Weights of a small transformer language model.
Size: 20 layers, 4 heads of 64, MLP 704 SwiGLU, vocabulary 8192, 20.3M parameters.
Architecture: RMSNorm before each block, rotary positions, no biases in attention or MLP, untied embeddings, attention and MLP in parallel.
Training: 746M tokens, 5692 steps.
Each number is 128 + 32 x the weight over its row's rms, rounded and kept within 0 to 255. Layers, rows and columns count from 0. The size above them is the row's rms in percent of the matrix's.

# layer 7 MLP down (transposed), 704x256, rms 0.0518, rows 226-260, columns 192-255
size [ 77  81 121  69  19  48 100 134 100 117  20  48 139 158 120  15 140  56  41 114  70 133 168  27  85 108 156 104  24  19  62  70 122  75  37]
[[151  77 139 106 109  92 147 174 163 173 146 164 109 142 170 102 107 162 128 175  79 132 142  94 130 141 149  88 146 130  73 145 132 165  80 179 133 151 127 136 104 105  88 100 104 144 139 129 172 142 118  94 176 179 106 145 137 220 148 135 100 148 153  69]
 [166 164  92 161 117 122 124 105 125 137  98 217 138 128 141 133  96 148  89 102  80 110  98 118 138 142 123 137 114  94 181 128 127 127 162 126 121  96 115  92  92  86  95 114 168  98 122 171 187 158 155 206  60 147 104 145 124 120 102 189 153  89  97 149]
 [127 100 103 126 156 160 170 145 129 129 186 124  66  87  99 136 116 180 156 119  77  86 117 156 135 124 139  55 124 151 110 106  95 191 107 138  93 115 125 101 125 137 166 131 137 199  82  78 120 148 113  97 104 105 136 172 196 131 162 131 150 222 121  98]
 [ 91  95 127  98 119 156 110 127 140  93 107 136 137 142 149  79 153 126  96 104 167 138 163  83 178 124 133 136 214 174 125 164 138  34 169 105 159 104 158 139 140 120 132 141 121 106 121 105 142 134  95 133  94 102 120  87  99 127 156 169 128 165 177 128]
 [ 96 106  89  74 127  98 107 136 140 145  74  77 129 191 127  97 112  92 143 168 186 179 128 116 123  58 136 145  83  46 110 190 150 127 112 127 131 142 154 156 156 113 139 136 100  96 118 103 116 117  96 136 158 133 161 119  96 120 157 146 139 206 141 118]
 [148 189 131 116 101 122 133 104 148 144 110 136 138 186 133 126 152 147 138 134 111 144  68 111 178 167 145 101 129 146 108 123 117 130 171 105 166 182 136  95 156 106 118  87 125 200 101 135 112 110  85 165 190 158 108 120 138  45  79 189 120 106  92 122]
 [200 157 138  78 164  81 163 121 133  83 164 159 149 156 122 182 132 139  80 114 146 170 108 166 104 144 157 135 108  67 148  99 162  75 119 135 106 127  83 160 138 121 123  42  86 121 181 101 169 106  60 190 123 102  90  97 136  96  65 105 120 170 107 124]
 [105 176  60 118 124 159 104 165 114 142 149 113 147 117 116 193  93 128 150 110 146  94 114 133 151 139 132  91 130 124 155 140 165  99 163 132 118 122 208 117 143 111  99  82 109  65 147  77 116 146 178 115  90 141 106 144 100 150 126 165  96 151 104 122]
 [182 145 148 116  69 166 151 117 110 114 160 141 103  96 120 171 150 130 127 126 135  71  86 124 145 118 149  72 107 221  99 135  97 120 102  80 157 166 115 159 113 107 107 120 124 140 105 166 172 137 138 109 171 123  74 105 127 138  82 100  98  72 127 210]
 [ 99 107 121 129 116 112  81 157 132 171 120 152  82 149 144  82 122 120  99 127 166 143 184 112 169 119  57  91 123 212 119  99 194 114 145 108 156 197  90 122 105 108 139 145 135  81 110 157 140  82 149 123 160 122 123 132 122 120  81 162 139  66 128 134]
 [152  96 138 112 107 128  92 102 195 115  77  99 140 144 128 130  82 132 106 128 123 175 146  60 145 118 149  97 153 120 168 164 147  52 203 119 115  72 111 197 133  75  67 124 106 110 143 158 121 178 133 152 171 110 107 118  78 106 101 131 113 241 162 195]
 [135 115  83 130 139 171 178 119 113 105 164 113 151 106  96 122 102  64 133 109 117 142 209 136 135 135 138  89 138 157 133 120 134 127 158 104 111 116 171  65 144 177 119 137 125 114  97  55  74 172  97 107  86 135  97 115 185 163 148 117 105 100  81 197]
 [113 123 136 136 138 106 130 146 115 105 178 139 134 115 139  82 114 151 107 121 178 136 192 125 151  98 169 116 154 161 100 158 123 139 163 133  81  91 121 105 121 100 190 144  78  74 153  95 134 109 187 104 112 101 152 109 165 121 132 113 144 143 183  81]
 [136 134 149 159 121 131 109 118 130 127  73 135  70 152  93 166  82  79 169 121 162 104  52 117  50 180 157 122 158  90 134  95  85 149 128 175 144 105 110 156 159 140 180 163  98 139  97 139 175 125 134 147  89 178 126 156 136 106 107 113 158 130 125 167]
 [112 120 182 173 151 148 100 109 130 116 179 160 114 190 108 154 150 125 181 168 131  87 153 117  93 105 148 149 117 165 110  99 124 130 107 140 130 122 152  72 142 117  69 127 122 140 131 157 109 127 107  87  91 112 121 119 188 146 136 136 175 117 178 115]
 [150  89 145 110  63  93 122 197 104 129 113 110 136 109  83 100 123 131 137 167 120 153  82  95  78 134 102 132 126 109 141 171  96 165 125 165 143  76 155 142 141  58 157 104 117 176 159 156 145 116  61 138 157 144 117  89 111 117 115 160  95  47  84 128]
 [121 109 136 133 133 169 137 110 133 159 182 123 100 131  71 120  90 148 147 119 109 127  73 173 119  93 156 103 161 117 138 127 107  85 126 153 125 118 125 116 125 117 108 127  61 148  95  91 159 129  86 129  33 158 132 144 117  86 157 150  92 168 116 117]
 [112 133 120 114 110 152 123 154 120 136  97 174  93 149 163 131  96 119 125 101  75 101 112 122 134 142 108 119 124 148 126 140 112  48 123  69 149 118 121 127  98 107 157 141 120 119 176 196 137 141  94 164 125 158 185 153  99 112 100  85 162 127 164 170]
 [128 132  93 135 125  99 131 150 131 109 127 191 151 120 171 166 137 151 131 171 163 142 146 130  98 179 103 130 127 169 135  54 114 105 176 146 113  98 138 103 103 128 128 113 132 153  86 101 113 158  72 155 116 164 118 111 156  95 146 109 112 242 115  98]
 [117  98  35  93  90 106 133 129 137 172 152 155  93 107 127 120  98 129 185 144 107 176 141  97 174  87 109  68  64 110 154 125 123  97 119 149 124 162 129 103 142 120 145 152  87 128 124 199 145 136  90 126 132 163  96 123 120 127  84 161 148 134 177  86]
 [ 80 149 167  94 124 200 124 255 151 158 134 103 139  81 149 120  66 141 184 156 175 113 146 131 120 116 174 103 110 129 113  83 128 124 199 141 148  94 120 189 141 151 140 130 132 149 118  97 170 158 150 126 119 141 158 122 121 107 132 110 102 135 103 136]
 [ 28 122  70 170 111 147 105 138  79 110 150 158 117 126 143 143 125 104 147 152 111 143 155 142 117 103 105 165 114  93 150 101  97  81 137  84 129  97 140 149 160 143 106 201 149 106 127 127 131 138  73 191 110 161 154 153 122 127  85 114 118  79 163  45]
 [133 173 156 179 125 103 181  77 110 123  97 127 109 163 118 179 112 169 130 130 139 155 111 178 135 141 128 118  78 110 116 126 124 165 124  88 156 133  91 161 104  81 141 111 118 113 157 167 113 133 162 166 116  74 124 123 127 123 167 112 149 154 139  90]
 [118 178  99 135 103 128 114 153 116 112 162 105 163 153  72 108 148 102 131 145 125 135 128  79 164 122 184 136  90 150 108  53 138  82  90 106 188 109 174 144 158 145  87  84 117 157 134 151 130 127 122 112  67 137 117  90 115 144  71 136 176 244 129  43]
 [145 181 140  86  98  55 165 135 143  91 214 140 122 189 156 160 178 127 132 130 134 106  88 207 125 134 116 121 102  54 168 165  89 137 120 145 156 165 145 139  93 160 194 161  88 129 177 144 119 106 140 129 116 149 134  92  93 146 146 134 117 203 150  77]
 [ 50 104 118 108 119 175  74  89 100 136 189 115 116 160 123 107 115 169 151 144 131 139  86 133 152 152 165 148 116  90 105 141 147 109 185 126 177 106 130 157 146 129 119 112  81 129 176  76 143 121  96 191  97 123  82 139  94 150 155 171 126 156 127 106]
 [122  99 131  98 124 168  81 168 179 112 105 110 106  97 121 121  94 112 187  78 129  99 142 145 133  94 181 147  86 139  93 140 119 135 138  89 142 137 138 130 170 161 180 157 102 132 107 154 147 144 146  90  84 115 184 179 192  80 110  78 131 140 122  99]
 [154 106  96 122 167 207 112 113 105  96 142  89  87  72 128 105 157 123 167 160  99 125 154 129 148  92 122 116 132 106  87 191 123 170 189  91 136 130 127 132 124 165 134 138 120 131 109 144 121 146  85 175  46 145 144 104 162 134 125  56 102  30  82 120]
 [115 148 132  60 163 125 114  44 109  95 151 156 121  54 154 160 134  92  91 107  99 159 133 128  91 156  91 126 113 140 151 102 125 103 163  94 184 107  93 101 132 143 137 209 146 151  80  81  78 127 140 159 112 104 163 111 155  60 160  76 107 178 107 151]
 [117 154 104 105 147 121 201 112 127 159 134 109 133 143  76  90 163 119  71 122 140 141  87 153 128 119 177 105 135 129 109 122 149 164 116 123  96 121 110 134 119 121 168 143 196 149 116 131  85 158 103  97 162 190 105 153 180 134 172  75 102  89  82 130]
 [123 150 126 142 130 173  98 143 142  79 115 187 163 151 133 184 101 112 137 153 165 105 137 154 163 175 179 125 115 102 132 101 107 112 113 130 149 148 128 138 128 180 135 152 184 164 100 116 121 228 106  89 111  96 172 155 172 199 108 150 160 170 131 164]
 [150 162 121  78 148 151 163  57 143 147 110 139  77 120 137 111 136 123 104 124 122 146 136  84 141 171 169 118 135 146 103 127 115 166 106 160 100  84 107 122 143 171 104 153 116 104 173 130 103 152 106 146 150 145 177 177 109 179 183 143 133  33 129 170]
 [142 120 150  94 129 150 163 123 160 120 155 109  68 127 149 177 131 131 103 136 129 117 189 172 132 196 190 129  88 105 100 112 127  79  70 173 144 144 134 132 156 119 164 130  98 120 217  89 146 139 130  97 132 180 146 124 135 118  96 157 150 171 135 139]
 [137 111  81  63 127 107 120 156 122 153 179 146  90 123 124  60 110 145  90 141 110 112 110 185 129 122 100  80 143 156 136 143 160 155 120 128 160 116  81 108 171 145 168 166 108 157 111 105 137  91  94 165  59 206  83  78 125 128 105 177 115 123 121  82]
 [114 117  91 167 159 138 127 125 141  96 138 148 125  69  40  82 107  80 158 105 133 133 117 130 132 133 149 135 125 162 104 169 155 109 131  83  87 139  75  85  97 145 117 100  89 126 135  65  70  88 101  99 114 129 157 137 183 125 150 123 117 102 107 123]]
# layer 7 MLP gate, 704x256, rms 0.0589, rows 227-261, columns 192-255
size [ 84 134  68  25  51  98 117  97 150  24  51 127 148 114  19 134  61  45 121  66 123 184  32  79 101 150  95  27  21  64  69  96  75  44 139]
[[ 70 119 167 129 120 151 181  92  67 160 184  99  93  78  87 104 202 151 128 139  85 145 168 133 180 121 155 142 104 150 132 129  34 117 109  79 186 138 125 123 118 135 162 141 144 147 110 162 138  11 175 157 173 100  95 131 135  81  93 123 130 181  90 116]
 [139  13  98 138 112 213 149 107 121 124 193  96  93 105  94  57 106 172 125 179  59  99 107 126 116 124 140  47 117 139 142 145 148 120 101 101 144  85 108  88 127 112 118 125 143 171  90 117 151 102 113 128 129 147 118 129 127 136 131 147 142 167 107  91]
 [ 97  85 205 128 104 112  85  71 135 117 145  92 123 136 135 146 114 153 158  94  92 158  90 154 142 131  93  71  91 157 176 140 131 175  98 115 172 139 123  69 100 140 123  94 129 102 100 135 207 165 113  95 139 135 137 162  85  49 133 136 127 105 123 115]
 [163 120  74 114 124 124 107 129 144 142 132 120 124  99 108 130 154 136 255 176 124 123 113  77 152 115 198 109 148  99 143 116 125 135 161 122 104 134 167 125 114  91 158 138 100 147 145 150 105 154  86  92 119  82 132  66  74 111 211 118 135 127 114 128]
 [ 95  82 156 119  72 129 129  95 150 151 129  81  74 136 116 109 100 167  91 180 109 200  66 171 158 139 140 112  84 133 175 129  91 156 151 121 157 108 114 111 127 155 168 128 144 104 116 213 152 127 131 125 131 147 133 119 164  64 114 168 127 122 193 105]
 [162 165 141  95 107 154 159 118 147 143 116  86 141 140 115 107 101 149  97 189 134 210 141 154  95 138 169 150 138  80 178 149 194 138 133 133  80  86 127 107 101 103 101 134 110 142 160 118 148 140 133 120 140  93 114  75 119 163  65 123 159 136 150 127]
 [152  39 194 133 144  95 122 121 121 107 118 149  79 185 152  50 159 142 128 134 106 156 142 102  98  83 103 134 126 137  89 125  92 154 113 120 167 120  80 129  96 176 148 145 152 159 115 129 164  61  68 145 202 114 159 119 157  40 140  97 189 118 125 130]
 [201 138 103 104 114 175 137 158 143  75 157  83  93  79 123 120 155 128 105 115 119 119 110 177 139 116 114  97 111 222 137 135 107 130 131 116 122 143 129 165  95 105 139 136 133 136 106 135 130 211  95 114 146 130 113  94  92 187  60 133  84  93 136 180]
 [115 186 138 131 166 132 168 117 158  71 130 131 171 142 125 113 110 140 127 232 110 135  93 139  77 129 166 169 148  85 150 162 113 114 150 104  88  56 189 158 135 136 163 121 125 199 191 101 116 173  98 109 130 141 123 141 115 111 211  72 114 128  86 100]
 [126 182 174 188 186 126 111 195  84 112 140 100 128 137 133 168 171  65 150  26 140 156 179  91  94 140 137 124 145 151 115 151 176 120 112 147 117 151 153 168 154 136 119 138 139 155  77 145  99 109 167 130 156 122  96 123 133 171  35 125 158 153 128 145]
 [ 69 172 155  82  95 177  90 155 131 139 137 119 139 128 169 152 100 164  49 123 162 102  83  70 112 143 141 118  94 158 127 146 163  98  64 114 120 110  96 124 121 133  97 112  98 117 119 183 174  78 188 120 172 119 150 188  94 101 137 147 146  84 112 105]
 [119 101 102  76 121 119 135 168 153  85 109 122  92 159 164 160 135  96 126 169 109  80 157  48 104 130 183 125  99  98 108 129 127 101 129 116 166 179 135 154 165 139 110 165 139 173 118 132 106 106  86  69  91 136  79 127  81 183  71 134  97  82  99 154]
 [115 102 103  84 143 131  93 116 173 158 170  89 150 160  98  97 138 145 114 173  68 154 166 115 170 130 101 150 117 138 124 112 176 127 145 112 118 105 125  93 143 123  76 119 175 161 166  58 178 180 144  98 129  65 161 136 125 144 144 122 186 134  76  94]
 [153 161 140 130 188 149 135 167 180 160 155 141 125 133 108 220 141  73 125 153 171 114 114 171 163 159 158 102 203 145 108 156  93 132 127 109 113 115 144 198 144 149 102 158 153 177 133 109  80 134  84 122 155  97 151 152  90 164 152 128  85 141 113  97]
 [101 163 110 159  54 123 115 141  87 102 127 146 110 162 123  72 195  98  50  46  99 121  91 142 171 109 107 141 158 144 130 132 203 142 153 226 159 103 128 124  72 108  77 139 117 121  98  72  75 100 155 138 157 139 147 159  76 101 104 108  97 133 136 120]
 [158  91 169 122  93 107 144 126 123  86 108 156 143  88 172 166 174 140  74 114 144  97 111  85 150 186 139 172  75 120 106 164 169 160 152 155 204 122 103 201 114 146 154 131 147 135 145 117 148 109 134 109 190  63 108 163 188  85  96  94 142 148 130 114]
 [157 103  91 118 202 129 101 138 129  79 184 164 113 172 118 133 125 131  82  85 141 111  73 151 149 114 139 169 160  91  61 115 139 142 140 124 131 131 141 101 164 167  68 133 135 141 135 129 132 189 138  75  72 145 142 144 148 144  97 118 136 128 113 166]
 [117  90  52 111  94  94 162 200 114  62 124 152 103 119 126 116 141 169 105 122 118 170 146 105 140 139 109 127 157  72 118 128 127 119 164 105  58 112 151 149 143 127 152 139 137 149  82 169 151 170 152 109 130 137 107 120  49 170  81 102 126  84 120 186]
 [164 157 146 121 143 173  97 153  68  88  91 139 150 122  72 151 129  85  90  94  79  62 197  95 153 173 139 142 206 124  89 135 168 131 137 118 166  98 159 118 118 141 144 127 128 134 108 108 121 112 152 125 116 170 131 105 150 115 154 120  97 147 134 102]
 [116 137 111 213  57 131 181 124 139 142 131 176 136 114  54  89 148 140 164 121 124  92  94  53 155 195 133 105 167 115 155  85 143  90 178 131 135  58 128 204  96 115 182 112 124 126 125 131 149 185 121 178 152 138 157 131 147 173 182 166  99 169 104 141]
 [ 71 133 105 160 123 165 139 152 134 103 143 194 168 118 125 122 101  86  99 177 114 127 104 184 149 116 146 152  71 107 114  93  64 124  99  78 129 105 111 145 163 180  47 161 137 146 136 123 124 130  74 142  91 180 182 117 116 144 128  89 110  74 168  79]
 [160 119  80  91 136 155 100 125 131 160 177 121  94 103 120 150  91 156 114 124 115 115 107 228 130 168 152 136 120 125 157  67 147 160 147 117 174 156 125  94 144 124 112 127 131 101 177 142 131 115 149 120  59 145 108 151 137 114 130 100 135 176 155  90]
 [159  89 111 116 115 126 123 174 129  87 110 133 119 158 135 114 101 170  70 141 135 149 145 166 121 118 144 151 174 144 185  94  52  91 119 138 102 110  89 147 136 149 107 121 126 141 151 120 129  87 169 126 129 129 117 127 116 111 120 145 115 107 126 138]
 [179 119  70  52  90 105 101 133 189 113 137  75  85 126 156 130  93  60 140 126 140 201 144 122 109 137 136 109 103 121 136 158  95 168 152  76 113 143 128  84 138 150 171 127  80 136  87 138 139 149  82 120 103 122 119 142 143  84  71  84 124 121  84 109]
 [109 138 128 162  97 123  82 124 164 176 139 124 109 148 152 184  93 171  69 125 100 190 103 114 186  99 135 124 108 131 148 151 185 117 135 106 143  91 132 102 108 149 158 101 120 125 150 129 129  97 168 194 165 159 154 100 141  93 155 104  81 154 101 101]
 [133 112 160  31  89 173 148 175 155 115 106 140 100 119 121 127 155 124  91 131  86 112 153 164 176 143 153 136 145 107 174 180  95 145 120  72 136 151 108 128 163 128 108 189 151 202 125 113 158 141  97 102  99  78  84 131 124  73 141 134 127 165 146  90]
 [114 184 181  78 102 120  97 126 140 168 103 120 107 138 104  98 103 176 129  61 154 196  58  97 138 121 104  82 114 148 166 132 153  99 115 144 103  98 135 118  79 137 123 171 147 124 107 139 152 161 143 140 195 185 172 144  75 140 103 110 207 130 138 147]
 [130 101 147 233  97  92 108 129 141  95 125 131 125 146 139 161  93 158  99  91 129 159 160 227 187 126  61 103 124 153  88 176 163 128  83 156 101 102 109  92 180 145 112 133 110 122 168 141 127 128 213 179  87 149  92 126 114  64 145 161 115 120  56  94]
 [114 156 118 114  64 164 140 104 141  90 110 103 142 145 151 172  99 156 228 120 127 150 108 121 168 126 133 121 164 106 108 121  32 133 148 126 137  89 159 129 105 148 183 118 170  82 130 111 150 173 152  91 127  93 110 173 152 122 110 117 113 116 153 163]
 [159 111 149 104 171 177 135 123 104 110  92 129 144 146  89 108 133 133   3 112 105 132 201 134 163 131  79 137 122 107 111 123 203 117 105 111  83 143 147 124 118 102 139 136 108 143 130 138  71 148 137  98 141 140 128  85 130 173 176  97 117 100 147 148]
 [ 91 174 135 185 139  97  52 137 120 170 157 129 133 113 162 148 143 109  67 106 134 159  92 151 140 119  83  80 154 165 149 137 148 108 137 135 119 145 103 109  95 109 191 140  97 161 121 117 164  60  91  97 148 146 131 164 166 126  69  76 149 126 121 162]
 [148 151 113 154 137 176  47  88  99 152 145 143 133 114 102  85 143 138 119 117 104 161 130 179  61 107 136 157 110  83  81 157 137 196 108 121 131 139 133  85 148 183 117 106 177 166 168 122  85 141 122 138  76 129 147  94  55  86 101 138 121 122 135 128]
 [212  99 149 155 148 168 125 102 118  70 123  98 169 104 147 169 119 107 122 133 129 138 170  25 159 161 139 132 140 127  63 139 116 167 140 121 150 114 171 101 125 141  84 136 147 145 144 152 127 135 119 105 127 133  89 183 132 128 125 117 165 113 130 157]
 [144 132 156 129 176 130 128 172 168 119  95 174 157 145 119 139 163 158 115  78 130 107  79  79 140 128 148  97 103 165  94 125 116 102 204  94 101 130 139 135 122 151 105 104  85 147 156  55 173 123 161 110  99 199 137 114 205 142 173 164  53 104 108 168]
 [150  66 112 122 141 149 108  83 128 149 177 136  83 104 161  85 135  89 133  96 137  97 178  90 119  71 102 196 143 191 122 135 150 164 156 144 141 145 169 164 130 131 112 104 143 120 153  54 162  68 116  56 129 105 103 135 190  79  91 105 179 127 124 127]]
# layer 7 MLP up, 704x256, rms 0.0546, rows 227-261, columns 192-255
size [ 80 132  74  26  57 103 120  91 120  30  56 132 146 117  17 136  67  52 116  71 122 171  38  86 104 153 103  34  23  71  71 127  77  46 143]
[[133 137 133 179 133 118  97 122 134  29 134 109 180  86 127 138 115 155 201 117 135 164 133 201 124 132 173 143 134 105 146 122  24 133  96 177 188 146 113 120 113 104 221 148 103  84 114 163  92 155 140 162 160 127 105 157 190 148 186 136 118 151 128  92]
 [129 160 186 127 108 125 128 119 133  74 104 125 121 115 151 174 167 139 101  97 152 143 112 132 126 157 183 226 120 114 107 112 171 157 113 206 121 167 145 209 176 171 138 162 169 108 157 152  86 126 115  76 105  82 139 174 173 133 128 106 119 103 130 151]
 [136  55 147 132 165 130 156 133 154 187 105 153 172 156 156  95 108 134  97 121 103 102 101 160 110 137  73 120 127 170  69  73 126 136 145 173  89 141 117  70 126 148 112 124 118 131 130 100  97  96 172  87  54  89 141 124  82 101 119 157 136 117 118  93]
 [153  81 140  59  81 100 122 171 224 138 149  70  94 135 129 108 131 119 174  87 105 153  84 193 178 117 157 132 158 124 148 126 154 130 125 190 145 141 130 112 133 151 114 115 114  89 143 122 149 107  74 122 176 106 118 161 117 119 126 130 132 155  89  93]
 [ 91 108 118 127 105 145 147  90 110 138 161 137 129  64 146 129 143 140 142  91 115 158 173 167 138 162 114 104 125  90 146 147 175  92 151  97  88 100  91 147 140 159 142 139 117 147 151  72 137 124 126  84 131  92  95 114 221 255  88 112 104 186 139  94]
 [106 126 122 162 117 179 107  83 143 157  93 120 101 111 110  96 109 163 176 143 163 106 103  94 134 139 130  52 172 121 149 152 152 150 116  94 180 123 129  88 154 129 133 157 138 156 143 179  55 141 173 123 171 126 173 177  78 129 128 157 127 178  92 116]
 [129 117 133 128  85 179 137 157  97 125 150 105 116 161 139  80  96 125 101  49 152 166  95  95  99 114  68  67 146 150 157 130 152 133  92 102  94 130  85 104  59 150 160 140 155 108 143 168 140 182 143 154 151 190 127 128  86 167  53  94 116 156 135 151]
 [164 140 185 116 205  91 105 204  99  64 150 177  99 142 153 150 125  92 188 104 130  77 140 132 166 135 117 153  96 157 137 155 124 162 149  87 105 146 121 136 144 134 122 174 123 110 103 109  73 132 110 122 131  86 124  79 139 112 130 126 118  90 179  78]
 [114 192 104 140  89 107 119  77 125 175  90 179 151 120 146  93  67 111 116 184 111  95 177 128 124  95  78 100 132 146 121 123 127 150 123 144  90 112 165 140  85 117 183  72  82 129 170 169 143 184 148 125 133 156  98 128 148 163 206 128 102 113 126 140]
 [ 89 164 129 104  71 114 148 127 128 183 146 145 127 110 153 143 135 127 213 211 143 125 101 120 110 105 175 148 113 106 158 131 166 139 129 138 148 114 115 184  88  86 167 139 120 157 112 183 164 142  86 139 171  49 130 138 106 136  17 112 185 187  81 109]
 [116 132 135  77 113  97  62  99 124  88  60 195 154 128 155 152  94 141 213 207 188 201  89 176 110  99 123  61 140 148 176 130 142 156 137 147 179 114 120 154  91 106 114 131 165 102  86 191 125 141  99 123 169 140 134 104  74 130 154 109 174  92 170 168]
 [135  70 151 100 136 106 174 183 129 130 138 149 145 130 132  76 105 186 154 102 153 180 142 131 131  86 178 108 129 138 103 124 125 147 174 138  68 108 124  98 118  82 169 154  77 113 132 117 127 158 141  97 136  99 116 115 109 103 135 118  79 131 137 102]
 [184 131 168 172 146 132 133 157 110  89  99 143 127 113  78 124  98 122 162 141 201 104  92 113  61 176 164 107 164 123 132 173  81 153 124 179 131 114 118 183 112 137 168 141  94 109 116 181  78  68 101 125 136 199 138 109 129  75 112 125 109 153 185 197]
 [139 153 138  77 118 143  86  74 114 115 147 148  68 199  78 123 117  95 177 239  94 137 175  70 111 108 147  87 102 100  90 109 171 125 109 149 162 101 136 138 139 128  94 132 120 139 141 147  67 120 121  99 124 136 129  74 189 200 120 124 158 135 129 126]
 [136 110  26 175 161 166  99  70  74 126 147 110 182 107 186 140  60 114  73  34 136 103  82 154 186 101 134 107 112 122 113 150 170 123  81  99 101 102 115  94 119 160 134 146 179 129 156 113  88  85  69 136 142 128  98  51  70  69 141 170 145  83 131 109]
 [128 138 128 144 110 151 139 126  72 129 140 129 110 124 127 129  74 172 207  93 162 154  94 161 134  97 174 104 162 123 150 112 133 115 118 158 120  91 104 125 138 135 174 122  90 122 106 120 151 110 144  86  89 161  88 122  82  71 140 146 144 159 144 178]
 [123 114 114 103 186 100 118 114 133 107 124 195 123 145  76 118 142 138 149 155 138 102 112 128 142 136 132 134 124 120 128 121 103 137 155 159 136 156 125  74 132 133 104  94 106  94 103 104 103 113 112  84 125 198 115 107 135 151 255 118 107 154 150  35]
 [124  94 126 199 150  59 131 122 111 223 152 143 141 151 122 194 115 179 108 126 120 136  81 198 149 155 161 133 144 208 103 121 191 109 133 218 159 111 137 162 107 138 126 148 108 106 161 138 118 183 201 135 146  39 112 125 166 168  32 142  92 146 100 115]
 [159 132 151 122 167 103 116 157 115  60 109 128 176 124 118 173 154 123 105 123 100  93 157  98 155 162 166 118 153  72  98 184 182 144 144  97 126 115 165 109  97 109 118 116 119 152 100 116 137 103 147 139 149 168 129  82 158  88 136 129 126 147 108 149]
 [135 130 103 170  79 129 118 113 108  77 108  97 158 114 135 121  98 130 120 108 103  97 123 179 130 175 112 198 179 194  94 155 181 143  77 154  61 159 134 169 178  95 174 124 143 103 123 102 109 178 146 132  47 133 134 188 112 171 126 140 108 132 155  91]
 [ 85 130 102 127 152 142 154 157 103 121 115 110  96 112 179 122 171  40 163 157 123 117 131 153 127 103 146 118 110  98 133 146  94 107 137  92 118 172 110 115 143 193  90 141  71 109 118 114 162 123  92 175  85 166 138 119 164  79 137 102 135  56 151  66]
 [177 176 126  93 173  98 157 100 105 119 160 172 110 118 126 181 143 132 104 180 145 102 141 187 129 138 210 115 143 132 160  73 113 146 176 125 143 131 109  72  96 110 122  91 102  97 183 141  97 112 156 133  98 139 111 103 126 145 137 117 168 138 145  79]
 [118 119 151 124  69 138 122 179 114 157 194 126  91 137  86 120 123 112   0  80 116 172 112  78 125 138  68  74 117 147 152 116 127 116 141 112 149 135 115 115 124 109 120 117 135 128 119 147 130 109  87 146 111  56 170  90  83  96 149 104 163 127 152 159]
 [173 180 134 120 171 108 130 130 111  70 212 146 112 155 141 188 151  83 190  65 123  32  98 176 122 131 136 127  88  54 123 127 169 128 157 182 109 130 163 180 139 149 147 128 112 128 180  67  70  84 147  92 121 146 111 108  79 172 184 128 115 165 157  85]
 [ 85  91 151  86 143 114 117 158  85  94 123 108 116 105 137  84 150 138 115 147 145 111  63 133 113 126 179 155 153 103 111 152 199 124 122  93 132 117 107  90 112 139 118 154 128  95 165 148 152 125 136 127 125 156  78 137  99 219  99 161 133 151 134 107]
 [158 117 132 108 129 175  65 148 129 109 110 130 108 115  79 110 112 100 121  87 130  84 105 156  64  92 154 141  90 114  71 125 139 147 107 131 127 116 103 125 127 146 176 133 138  86 102 116 117 150 143 106 117 133 200 161 173 166 118  93 167 140  46 125]
 [ 92 180  91 106 108  82 152  92 149 130 141 179 156 123 138 131 112 125 126  65 148 135 111  72 117 109 141 150 113 147 186 105 100  86  94 142 110 137 131 113 128 112  86  99 115 105 138 124 110  74 142 124 206 123  93 191 109  96  91 155 185 190 213 153]
 [134 133 119 144 147 129  78 157 142 176 161 105 121 120 148 114 127 120 157 152 137 172 150 146 164 164 146 177 206 151  96 149 143 101 159 163 148 142 100 135 141 134 134 111 143 144 107  93 155 135 126 137 109  93 127 164 147 128 141 156 173 168 173 127]
 [120 220 111 221 111 175 108  89 111 167 179 160 117  85  99 162 113 108  88 172 121  88 108 104 101 185 163 139 142 151 161 149 178  93 144  90 178 121 111 195 145 163 123 156 131 170 184 128 164 183 167 167 150 137 120 112 124 107  86 135 119 101 117  75]
 [162 105 103  66  51  95  69 151 119  92 133  78 147 140 130 124 183 100 186 147 153 159 130 172 123  96 118 108 155 112 135 132 162 207 158 150  78 116 106 131  86 116 152 147 109 115 103 125 106 151 146 160  97  89 167 152 124  83 201 116 132 114 135 105]
 [103 149 118  57 108 102 101 134 119 144 100 110 116 156 134  78 134 127 184  36 133 126  88 130 157 112 135  96 144 109 163 118 118 126 148 134 139 121  81  53 120 162 127  88 148 100 131 134 109   0 148 147 149 151 178 183 100 150 169 136 183 163 161 122]
 [170 130  98 124 130 122 170 134 126 146  93 111 139 136 102 122 157 146 192 169 159  97  96 149 156 127  95 132 203 152 103 158 187 158 124  61 108 122 101 143 152 177 105 135 126 165  76 106 162  54 114 151 134 185 145 106 157 104 131 168  99 112 129  70]
 [145 158 102  53  31 119  72 109  90  74  97 143 130 169 128 101  97 150 186  84 125  95 107 167 120 109 146 158 116 100 136 108 213 160 109 137 120 155 104  78 110 126 213  99 145  69 149 144 117 156 101 143 104 137 139 123  92 123 104 145 139 114 104  62]
 [188 164 144  85 173 121  72 127 130 195 157 159 130 114 159  58  79  94 176 168 122 127 151 114 132  92 154 119 102  99 142 142 175 156 161 108 148 200 117 100 104 145 128 152 103 147  94 125 169  89 134 131 176 125 131 144 214 164 179 130 122 171  78  68]
 [162 108  84 145 138 170  79  70  96 144 119 169  98 104 142 138 133  95 126 108  99  59 156 115 108  96 112 214 103 158 113 183 121 132 134 174 123 171 131 131 117  90 114  68  78 134 125  73 149  88 126  88  84 134 138  91 169  66 133 163 126  90 136  75]]